config.toml
intermediate_size = 1024
positions = "learned"
beta1 = 0.9
lr_head = 0.00901
max_seq_len = 2048
doc_mask = true
train_tokens = 277600000
max_steps = 4236
dataset = "wikipedia_en"
Each number is 500 + 40 x the weight over its row's rms, rounded and kept within 0 to 999. Layers, rows and columns count from 0. Numbers have three digits each. The size before them is the row's rms in percent of the matrix's.

# layer 2 MLP down (transposed), 1024x256, rms 0.052, rows 606-631, columns 128-255
106:446490462487457541462471458539534543483558466565517470519496509499475444591465480487522430517534559505483525487554528531530531500491481498507491544375528548535439519547496469472460426485449462518484497489472525525571472484450468450490519528497523524474537559469470491526474509465535474532443507477421538517466541544472472527501505501499454466556428484509517557480534615504478522440461
104:481510500532485487442450649453467505582430520524554578452464465522463538522426517436490492461494454492505513525450510478527434489496468471563406489487529479478421491553488537489520470519539444476424512505465470540580591571457521462555478536470463506501513515471471495530452476483475381506448504507457466512458555487450453540505487461557478513530480544491583487517559445498536447551479
090:500430478449552547448569484455492538451519519456571497563457549561448486488430547503498489490491469508580487531518513486521475473480507565433530523488514496491461500564465527549488504469517544507507566518437440441515503480519527461504514447443480513545558463485500506480507524522472549487404480542542467543536473453489498428459552496525490443452571446450429521512497544509447581478468
092:464410565483558529579518554449583454452493508515507500543571501486534506473480530575445557554480429529534507475504499467464535557496437568504431602519453497457504428509536543475495454586508464516472445449476530500539592496470473481479511517480517488516528566435512547499552477443469463498552529498561466523543446441515556595508462468484506509540501559555501521484499476498478387438479
098:464489459480552477484472613484512532544447518460476503473409519547501561515493495478537534500467467394462475471507502520515464491444520527513449527562476454518427489448476547538457470519458506468449578472542600469468534470516495432509524504546498454527548522536480440486472557568503527510471475456541462538495459549496534480556493536464475460512514529562509535525527542491521433497499
103:531515528537504496588459520493502506485527553500467482498496484465509499557560552484542513435446432561535465418595429537437487504520425532482372472499485478518581494477472459471547482469482451482442472477528538559511551551498432520500472452516516475527532560549505489505557466515443454523544493497470491509510543481483488490515467465527502507525535584493561523513563454496415433502487
090:525472417502461520564433532482524524512458533506492469446543481522484554507551531545530485422542457475482515506482567492428457464517415530534502522438441501451488483422548550489518467465456494495469513457528521436507514553521529498604423497463492488442516487438558535463521510498476522502473472516557525524517515532513540469544527534514544496494416473498531546449404502475471515527481
103:413590552546475479404539531478495528511482538458430502454486512579519453413565534500558558505558506463485502530539515485504440501525449545444502577513509507503457457477468557487443540473514502469534519494489480508510548483454527470439462495542510439474532553476530489549487515452525483525471453510559524500492429506467501442560548494517543435448574509473523553492386482484507482536496
094:654497468497511557481549569502560542504486488504483508446530472413490548472466542505554464459585467469535494475500523515491567494491436479463509435510553493495452511493524504548505424535548516512474473506479501587514517465508463484554495510543509449523482530462607441567477490534483517501465526529473505476419487472487484508494540464512441485493462447470615474512458461525542506529464
078:695494475454535538519480509478561479534500523489476474437486528518482565485490562567524520449494486499507485454472517521493383506487430493531465495497524499462476475474503502499432451534492547544436504557465564507451468534554519487585430481551535506527492562473503482506477526499461499505522461474509491527442503538524491467549489524517493448475435485492536453470341531482543441440498
100:472492554538548490489464444434472530493495496437469488493430602454454489494518516522463501453446495535504476501557530503450466504526494502527511502532539504494525532493482499414457502510556529550500513535502493505479470537549486498470495461574562581492477536430484622557550458479510502499508474462484480480545484526507477537484508450521633392471506456387514524523486456437503437513591
094:452492596494486509479482517466504465573539525511501495493453561520487429542537505590501557513428442544501546518484489546483599519486478500501554466491482503548554434466474507511423497513527462453510547502526493530505509481476507462493490475555577482446494445454538492483505535544451521505444450419494486417491528484509514516526493528505517513492478546500553522557556502494539399409475
091:572528443413474537535511525531553463484460579513476505500515472506473510438548494452532499482516498497486511470498559550490455553480476506563505527451506538391474518498490465539496509502502482455456506565537524506500445552522499450569509536486581455465550545438491505547521509431489520496466519467548507483525506482503478536554469536464579456490473511414528453497337509471448400437509
088:558433529487445445512500514447570488505428560458512428492540523503492505505536567541451545497532480493463490511489497499547478495511438525442515480537523554454473533395508531520525464477536492565470483500463526531511519569470506470516524447491549551503423472467537539466530531522506504498540476434608494581501497568468538555515493521535534504463445507454558440520483412482444412489468
106:564487422421493528541475488543484530527512435520510515432529483454520563492499568561550503465501561448474505483531468525534509477477454481483487384476498459482472438436503573505449527480437535504443536516469512496502530529471494409570495524520552533475565511517533499562460505458477569497457491513527482521516563491502465475553457549536462519474469496434427440446461538493493482502454
100:478532447545476502489512583509497428515549565406460503513532502447450501464490535559500490557457457518507459495473468528470375520461444497563382542500537499491509431532524502526420430516513517473524435483498507514524567487506447488562481526522495507491559548577542494490482501511534513488476561525488479560518511490452470507525464398455524471505494535512544488515601455465490473456511
101:584520454533483492516400459448545430549481604460485542473561465498507560522460548528459579499485507566528519529494429493554503532489449498494477461580481486456487493484466581443527499525525541537482495500461530400558565483519403535516504483523517499509551479484479492500517515494479518511561484458468477529516526519477503525506495528505512425583509507496561443570494397458547488490517
109:457464504495439476491426420535544475593524512433468490529480544494463488517433461449445493490436539543481450489521528546507506504525535407436532509477522495471455527487496569531503563501531487569518482510456519480495471443470623536549514490533482577510483534486469527538412482562432544540533428507470527491472550520531509533520558475512535479483507517408559503429453530472412517483533
101:496578523550584533509469530494557467508485509526490453441525601487471552480498547509456547529528437522568501527463457489536548482472486513516354515508594487534475537452493555492439490523494465482543523555534513558492539597606484542450492473551471512510477529457467428568491507538488442491480489456478489501531547444527447534483501458519509538527553473449529471503537582451485504472504
059:511459525559534524503431458502489480488537556503485397537527527473523516493529548545474511506568487540510496496514512540523539528504451524518547528465463548484490507497544472452524546506484465553468484463512512552528515521514446469534426511512490520566480554505480483550478470443540514526491483481399460508532516607514431494538580462532486506546445540541550499460531379523454532498529
103:540469445481447505510469502493456489512539533497474461476516475518503463450483538516450438494526530531422526522572509496472450491460468464418451430481546512447499512522513488492488526583505511421460510470517517550559509541420504470502511558560549426518486501526534504560464435478506511489483438509525451534488505482511488528491505522481563599442516476456494487485433395510473528594486
112:524521502496594475492451476563491491462473480524526488453513546481467485478428468535528446469428465515508523430407516462492486567537503489548460570549451548548450472472580527533443545555547539492471475450392491425477535507500508507469438534511531464517458523440469489552431479530545561465464505479528555487519450489515483507468400524492501473524533559496453529497488470515509468525539
099:490453501455457435584552567500430535497529468455463469540485518508489490494569503490535523502496526493538430508441503524471518487513424470480472536553518421463418494455484480455467492482495503513511547498477577524489562583513560483459433507500489501552401490454518464442383566534515514497510537551497503486504508453501496531468514497459482528505455530537470547494522486461493497481530
104:528519480469482528560549507533556511500496522473463550557477458513471510464531510456492421452527427512471598495574525508514495461481511525418498520497458564521470490496554522462473518498477491490542497480552416502454489501482404464539538451466480496482562507451569450496481520509488460466499518476492522482502484448485563515514476497490573515487474508429552486571506516485568519560580
101:465485526492489489490482524531507474474493540465484495464447559463465581511491508518520492451487483438491489433516458515534480498459370503554375516543543532500459450463496450495452504468505510525436473476519530528503580500556446528472492482513500481459507513530540526641463423539535410490516534506521499471550522514484420491554522486455485490621529447491597493486544487534497517538494
098:418498527470492540544485502451452511479573536483511461499459563518510582542578530484493555451400492547396467505513525509494494504499521517569506522430481528495495389420472508503468524492587512521485468523562501467457457468494441456564533458493572483470457515452537465493497512508473467496431458472547459540569563471535503549503463503503544439424519530490558455497519534492472438554446
# layer 2 MLP up, 1024x256, rms 0.0599, rows 607-631, columns 128-255
102:519492502539510551476554579494468519548441507520549581509459482518515493578481512418530472477543530444562507530478565502595491498489560485543503548494471532474506515507481524418524547525580484503445593446475516492513496552490555493539510488485489487522556497531542472548406546508557463476488480555437512451399514480470505541514427475520479516472530470486498498484536544536515467468490
089:514521530498404503466529529569549527438549481424505537509458544505523487507491444519478418471543518465514489532480557521508536511534554529536512525482448477555421520539473495470523605477556492447582522473429547443491522484492516534407529535566487479540495455496506587494461556537501494482412475525514442525492494516475504498529507573575462540447539396490464476548495506511559585504471
093:434447505413539498502440432528531488471473385475516515450565506578523466562457509498533525470497445475519551508477522489470485520477487515496480576438499437533513461493535514473509488391462499481528549497530525485497492444472515433566473503436473540489523467536427491358524494519484511534439485498543538483549478463506590491580503520507470517530511476528506508508417527473558579513503
099:487488544484507413442436462498494518531493542420541535438405501500496440520526507462422507501499526487549520492474414540488471465490582556506571503467624463531542588498489496464530534498513478502496549519534511463522531480476527462438512471557526496465560515484494495499425457541494478523506469483495496489445514503515586478581543555533510508453403498552488509470441557519510577448517
102:464459516513488536515540612499572590448473518486491410522465478487481596479488491463506537494467510482473526441470575521503495518505462456520464558543538448525535534498523436516560501497554497494491488509561470448558438433485482579506515432502457510541519484624480558522519483527450461531533465476578504543432447486497490485524459463477536514510479526492504488484523498513584541537508
093:508439489510480429524583536490427578520477550476496461499536553552507452525519470430538462491579536494560493524544489488501469490504495534459518565450537483483503499485464538505618551519568523496591508557488454501476494531521559517447501467445475527437531386479510510462501485558427492485426542433503473515521460488467465455603499563558555561534453474583446560554458477495544504457496
105:391606544512463521484559589514507485527474498511464551485423494530465492479604514446485543541549506473546481527526426478524476483575538491425517529555481416551493497518475460496459506452441556487517603506511409462490507445544496459468487512540482529505550480524515448482513565469515472513451562571499474488504493508472557448543489415526531471545466503501429443472432472543499465453527
101:563555509481463522576499524581484537503398497526442439491510454493461457520469520494519444486486509529544530501541482474464460523451552542427617475520451537545566487478523512505500434448456551482473519532539501488517495494453491492428536425478458463502582470503418549454490505537487554518482510539476510467470478502485540504481498493480472510559474436540475506524460453503474543516450
079:552493524471514518525505389494456533419472445468488424563452527484516422481494400507536421504578534457521486498488504466493494510521497471473607476462518494511443508502507503486505576487523538520572494535530514505465469421461537495546561581516539475543475450534500452496541572504411485512566530513486500560464463472542472429543541538616443534481471498493490506531497540488610596491529
098:483449486494492528499508348540524498481495471486494545461550458479571478478499493484525539587446535514542568520479597487527528491460469501491493555464467525601401496556542541488508501471438538493496498567537574525524525438494508443566437494526489518516515499552497500469487494532460485527479532526500520473518506499512501507470427525561491556490534456473488501483474445485522525511460
091:486431477515505492582491513464523428543505459431580457482525519556524493482447422519493481562492467484515478499548570540513551510486585501546559529472444523522505519482489472572502496514496538615547505564563491461503524432501527458475568492502465503510531460480437530476537561512461488515462478479550478449582528502497557502483556513554505503453522495491563557539555441499497491479506
093:512475390497444516512541425510473507523460410480498433542523412511567426508475453525483442558528623568498499489475541481465561503510476467464563488425520500508469559556506502593506573489484490507512518573513494459515467444470532449490434470490470452514436523587545534496535513436519535510472500566509569513494428474518519474504483532515549554468457440449488415474498515487588537492492
088:502497527480409511506512534481449495460516508483505536525475508442536545565478459491529415502453527487422494505418445504504529567499537485424574463493536572528480490498450521501516442503522488536519519491578461495514521507506481459512616526507524545500492510480465542472545480478516591516483553426510551537498468517538574503576517590525522477501444463468495553590508418490523525418483
101:504513442455524466548494534538485540476427499473540506541485538437512481504540488487494415561497525463461414544533489482529512520515563493512497490516520545472468502565461471438529470455431502494540448419511521501567615464461577533538554525485491465526465466439541517509500442476476534531481538497483486483409491411528447467440460478487459567512532533509488512575563437480498508531437
098:501520392501504483483525535508438442483560567456504436466519498506477469484439566539498519592454501493484490471511494503542470527503536428558548551492493538523465463507533449573468439387424459477493541544460560508452555515466538564520548545494511474542524508576541527470449469537560548483404539564472479486555460503474502520491472441469550436478555483493511468458491558456468471509484
091:523538461487511521485467561486428399591523528507483541539496515456513434476535512499504463510426490483502506519552489528547511564468532492553592499493434524435487444535564531584458544548554502527546564529467465505461558522476468555546449568506482488558533469509518450396537565558462556525548485511454524536535487443489437523522489557471506538519549486559525560495511602506560542502496
110:422400481488487473509481503501527533507484525482497411566416453480510492525479440490533498492531595489458477517580583529538490543484494509504502527503549463561472533562515524498504509435517513606503482505473536514545503511616574494446550518524546516577460486572527501459417515540492574505490503504548557542496486500549534536448477517486443482467568481522476521506479568485458563524524
098:490503504492503573475558523482499515534467592527536432477512446550492534487443444459459529582519511543565515477424481516590473437511480483497485515472529459533520537454546558490458497464525464510480531580512426454535522475504541468378482479452516482539466453539505516484504536496550472444492501466595518511483503489513485423507519479562498574544517442512456462591498557512531539489495
067:445496462479483534567499539497462488461496493478472512523484443425501551533509483445501453541521563525543470532544530498487548540537538404407553509509488508484510519594523470546543539547464556535517583507496459422470448442415491473479512531460409516566506438514542531465533489530452492534467529539411539500465485491445475519543498492588523480503478436465469521582521455512505501442466
109:419458454555534489496489498451458548475544477479451531525542489478473577498507560544474455497494511439459487477559507476498488521462526456431478501516486485500464508520422476523497470583432525480504510456463507458565488502453538579517499538394548463441573480590546481515456486525563459541535435514559473510492479491501511475458478537439492496467519485578464516558425483492480547516464
109:504455421498500471554461525566487458474474469481535516563452544488461554495448504463489508541485490493554562496443458500494526487543489481474539541459479500535464494512549499418519471472490463548470471495515511544499601450526593546439449529440460493506471514509450601512444491437506555505545535518591531481521515592491476542452516524533512460554438556494459558481515485518424504532483
096:402524471453511496533584405538487521489487488509517502515478553553500512490459517569510532561526555507466498547450552463522480510461508443478494593497491461480426511467518503509529492498385497504545499529539515501464512444521536458495494517518521485595464518512521478465519479493488564512432528509495535486508520449518507484494513480466438537529485478563405454517521469509526539469483
103:481567474512472448494572481479474497532551422485498516533409519521476508524554536404495490529526442474495466522511563539496465476426549526468507501492554521508511497598549461536558525515465519476579506483593484414511441464459458467479475480492444567511544515529513510420435522528410492518515546500505548470449502476476544438490533525510491482475487516513459461570548502450473498459487
102:495456479533508456573510455477521497432475460474503452449488611488476488553486441484485500441525590450491546466564434544531497524532542496555522585492479578570513564471536541497527565516489443530534489494582538417522540467478506538454502439467537529456470461482508466502487511523509546458517574476470497491539477514474537480490472545508429527451513486578458523450470506504500498535594
103:492487571490488486564547497480547474486513444467470506504492536502509449564489492525454518504519500527575450545492471457502597515528483515507523550502591392542515562552507490461551506482514500534473492506557513483532428472564560506466454472432524540527521501503453575511475514458465540533550491522431497409488488489519540509488508446511455550525483519476440466504509484491538497405525